Weights of a small GPT-style language model, trained from scratch on English Wikipedia.
Size: 11 layers, width 384, 27.3M parameters.
Architecture: LayerNorm before each block, learned positions.
Training: a variant of Muon for these matrices, 972M tokens.
Each number is 500 + 50 x the weight over its row's rms, rounded and kept within 0 to 999. Layers, rows and columns count from 0. Numbers have three digits each. The size before them is the row's rms in percent of the matrix's.

# layer 3 attention output, 384x384, rms 0.0793, rows 314-383, columns 192-255
098:564487506517564488537526447531537416507509515382540505552477505425434564494498525554604500531437479406514514483485547482529577483458540529439499561532478460443532484613556545568479521499473454
096:504527425558605579509546534439446526589464402605571652526568421502481551549446441462478562453555496463397493495446401451421408391513495544472546522497465429540471448384500498476506542475528482
099:489406582471387521564505527509526563518429553530522543485480454492515460483521471533524541494509471492460489471496470358593440508520564507419422438523469501583477459629463426473555486501501420
099:526436483505397421515528436491516516511467496559582516489550406535428505522486544524499513492551505416485559479476453482594476518538433435451596469579507531470471408435497468519342456486497607
100:539657490551586603573575442568501478494481440459494424400554531525478548540507457511565481500600546514523505514456583504605438530571536628523465543599540439495439591479563529584513493494474492
110:492464455477590511525332588619530467494605479497503504542563533541453477524574534457567538595420384534428436492490566475421564478579463468482385426545436487504479463499477443531426470515513479
101:486471526505546580566431452428435473544509515457569595557418484560434556514641495544541530480637531524392396482538501466483425534559537524484485516539446519551474578592540489536454433489481445
104:445573465493457592557494525535402519536495402536428422553447485463461512577517512640569534507565492487500413452570543536516475466511563529515442532412503546496547512486499568521492533536464530
109:533449446425488448449461523461484532444598514492496520481495458545470395403529525496520493534567569479480559494530482496449452504432364537416439521584503497571564489454441433438516524575562413
105:423493562408424431378471414532547485518660407488369541454512574484456474490530524540343472472472512428505447499474526583506493582439510533502408426579474546494520467478441496503433505554559530
092:490466568567412539538542489573524584521483514469572528432557508531529469571446494484455469549574519435489551455497350457544544549409535510610496471495439561526418532525471578520467533473516398
103:515562522398454515483520524544528498511487511523573529484428506485575451467508525429422486534420506488501474449492575506494488471447478482504517488454535550414571562622498510533654535583524548
102:458418477516473471535489633353531424534479498499506542565530519495587573546591512434509524430502489616511475493548398539407474494502511529481467460428436433529462461476483467508555478521471554
102:442481534435460421545469482565518539474521535478526486546512526484532500500641425503490541457501559571573506368541473516516450522374463498550418426502503476498396656562418517436522360621540536
099:441441503543476565515506470474517531531435569504476500489408554530562617422586501469476419430478443444503484450454415460445494526467559474382568547551473507429497476580471570498563514356490522
105:584473492441403496499519547533465432534509447496517518448497548427471557529450465526502420580566485546488441389460453417638558571473448418477528450606435452546490437487482522429526522470405635
098:549486553477534552558496492476524499466560589580555461537436501549530452484603591439519571493471529481540500466476581483479587487523457420478436508423460503353489522476479490438517514549395424
100:446552397503489535437491530523530533507490629476496402556566521555445387445442512528426511516477527496461473530553393500499535520538497537505504552535613535648386445452498462505496463497535494
102:478573445511561503440442457507548497565503473453520452562461530461458486517634450445485459466532526521360592510520431462507575424539486499457520497532506444484525495528543453469576521456360502
097:539477498604344490519506515506504591555414427473521521540481476503479465486478588441468503511594483534462426450556500525546469500424476467495562484473564524456543503509524548558566503436530548
103:537561445454503529541376461535512422513448528558583503448488502464505522409564538529427463531508521573497494584383573515561447411438432547582494537554479519489514561433561471527487510468434450
098:485540501433585437483589473381554516515588489430419548355541476470529533523630605564459540423509415481437516525546521514517512562506502512546520551437489547462513558510469515546469493483393514
100:443397554535505523462587401463498513440472522543521433540420489560411518519466492512536389461484502511507433448464443568550473384505413478536457539571514402417550355609512630495519519595582522
095:497508395484567397523448536443512561572542424520585518411500539623512488560513532539540581533473468575418597457505479523491539555471491507623449489504438412551525482492521399553527550472507522
099:521418556525562583432551451495546516491456452513498438487481525573491518477521491388475533567590568505578450348494441428502509551590505419493472471536421505450439438517490383510558653433511465
100:448481478542525494442547478481451469461491477395532489551512538491521454491487556529519553519558537580535455554510545495417573547582496475446601545516379576453552500443531511502493480452532581
101:485526499506514433526573569440467559525548556517491524485512514597479523491506447559456457479391422544609525507541562429554458449515505549532446478488519552422593568472498411506530505439530430
102:458504527464522474420492452478507397430601519467536490538424421466513562482500466593472490509533421475586577514548452516535491451490475566618419543509457444572549579545483570454603464511493509
105:459420443583427449542495532584529474482545564505575416437499497547501424511492529491465440441516536487582588478486466455444508549516565480524468504474577505469463639550471538557482493497478454
096:438475602547520543489583493463429543526410583465643560533452462534542556459559525515606533419597430621450555520485502478560453453395490572619543482499366498534426593540489545446508527573545513
104:496496520450404636449472496553482531475520390471519483419369509453464549530450532471494424501471515571496466474509455432495525534543489592431537540566433497513551473612560567479520532537577545
100:378525423480456504432504509434511466498478527468591455547474523405549539555491519524487495538413484568578535423524448471419581545462523495437445482533592399536453375540461521509573419536536472
104:417581523591512458537531520498504607531558428420513579536431502588482494465564613640527448483562474465423510537469636491560508550520542526584561469499432509537558462519521353580374454545416563
095:511532472510642473515475444419490521427558436409436532525453511370499604420502551441515528464489454404529551519580475500438454564522506412543492522591489395513546516432403558492558565508533483
105:599514418455475442499509540514619510459533419412541477523570567413457514536457508493378471493484636521638543505433479458454565595513528522497544497454424426384468556444444504478513466545560515
093:502463574487499506523508532526535564439492547543528573542603453482465424516530389492592537504474469544498408469419531496418529482665505537600465540471573475522493475572567555591475422489416549
104:490479476510544408541476494473572469545534551417452544491594538404424497446456430512469557433441464467418541570495455528479437537507520509458516544469493631504395507467478545511441466512485443
101:541527439476488552505498548516494531512390429450642480583389514488518530489477534624505468550520500505563529489456486544458586528466435417523422521476548473364435495539507547437499455547452461
099:465555495527461536457573488499511453464547473509419507442473530455543477500460580489487551490540517521486499516427408537440492515442458521495537545530371492425505467553471569549516456504395540
103:439386532606547426477544565409623525472451472489549428423502608554535471472558583519536516461524478519445558370540543451480481494380554447481523448447480488464505522508410490487446417545478522
087:483529486504453471464489600444586497434435543487413439575491481420371471461458551401463400480527468469491444504590422542485479490500489545448448549599585502532606487517448485433494528544480535
102:479542413521546526594505468544582520470510460458500527477578585505486523503483430475474382460485516454525595480489464443462438465523560457516360530529489476450544523564499500429543517439502426
095:451515476517490459497524556538550475533488432542558581523542551487459557542450392543532468441478487559488510471496513564578588537550440527553558513547508502498552443537562489524465522578464556
098:477510542537532624559515425520493503650561504514470393476546451484474434569440599452514536590449505511474529503523580494478449439501567555396498476465493476566462555425441488463538535494446487
100:464591548522555556461470449541541420497559470499507469560666524468536508428509561481517585535516500425469490557466627526485562597506458464488582486476544525524546452375516454487474508496517582
109:596494408490456483524455513586427542554438551521487365503500417491546456597519527420495399511453557574467572480465503460492585503459472585503568537465501452476440575458515443457543471473484581
107:501505582389497508456462481470490523507488571432502519455493464398469557397471557528594416516521494514623387540470522509432417495575417478466488541548416448502502481470542465527497573435510506
093:469481509577553547612537484509545580612514536469548462514412460618544437502499566474526593444527432486518471502523424622471491493459455425569570476435519517389434475494445492545452512524359505
096:535572506418493521529484508476502482542460474479476494382461474575491405525487487453541543477571416498443504480586554523495481434588539563431489458543575398566542457518476563567494504481579488
110:537446433485422540482503428562507500607452476533587477489456420573488492574502491467447509524477467587496521457413431531535413448469525523398504484431580446464501480531510432448499477380465428
100:535475519614419499451514548499456562545498455530494528530485498418560505486506590575477619454550540508584551419487493555438487509431424488486541516481559522448451454404490520585438500436499478
096:564500502472447485502487526459524519481466518546428534482538452594417556503478547557570507451476602553497505527480449572449417540481511521470501485483454529574523497466604503433485387474533523
102:495462560603534503471465513531505548536528458463485424470496656551435524381475442527414466408562459597553587578423495552507499435442419515503526381515451515446530458414513529459511535450571596
100:500504656555487452492499536491447512481534583559521497361536501498565435482456457516567371530512500495449550512566516440557483480528546553499406619366415469532534408484558496464437593610495510
103:449504446382482498516530461532558562530511550551508512474496486440469443505473518481498447535541474619416435506480538492461515571557533503482512477524543400536455557498461448504480471504536460
103:494418523626412434490436537482504474464438526469521476488407517500506536589483593537547422514379498564430528496476367433443499503474479363437557508490505442468506561513604435536417501562465556
103:505603428462505491436477495483528429533466527576482497388540487534505438520472461548503564379407474489543556461624458525569564530442538498480420620495509475527577531562536475453519413504561575
096:569471607499440504503517516428553538585568525475512498521491445550447449481500563557436633437513461607385436490607423515502473564430518408481514512591526509511558502508524538422429537508610544
098:427524465589481427450470473526488560443455496533468523457516452507481610488539426438537501544555533514465475445431522499517639555414518513534523476527546512498503494486525381467395481459417582
098:490500487500549454562482437572597453486445597447533408541413502554566455534451521425510416535471555538531622502605494531485403591505572573476454422528533490484446459535577487601576481435505507
109:563484514529575548438474471512518445460532515397505470487470532411459411520510541535435502498437565581492476504433487547389459482551499531473629519443409368503495464521533527440413504557531502
106:469487465492563507536462599498517492499538471479513625559443526509463484580562529503549506437489431496458403413539454535578554495392535533606564510615542549537488455588460488408618617494495516
098:518566523433538451579471464421529552526558474528381533524539524452456519508474543480435505515485563414450479503599518466549455392526380442481508504501484482465509514494478413370475587485530495
099:533439520531621485516551523456495593428511574545442440470444463534445439428487469566488584473429539566449570514562401537509552521485479552438485445415445488449494576469558571524554509470533471
094:471443531530553544512489461523469568566518554498594515491488420481409508554540507627527478516581540481556563536460528476420436475474467548505374525521510436532433538568581530581424530479541436
100:533492521491510595522481550547444571471487519503545583500575427612512452497479518464438489533485363466512488517405540447424487488635429465517424482554453503535529405471467418475414569465402553
099:496468549531478529483616480495438443515358489477605488503498474496452519509473476460665483503498581546449483525536554498495414519474447538488519453503505472551437463446478478479387460426524439
103:495573501528616538438510496507454490531592422541474585514412497543524440548526464484516459508540472525461415502532542503462461553532441539519500507425493495552608465406498492530651533612495518
105:512426526414521409434437531459573446598539476483366446465483436507415448452408537499491474523433472524555552485482505526537495527405460448532556419586513585503563453438494512564527415452518442
096:483626513546504517500460394489439510583456571479505478363563477465469578533482403558472531502518574429497530432477518506505471457373558463465453508473487512504485461493450542580563542467512551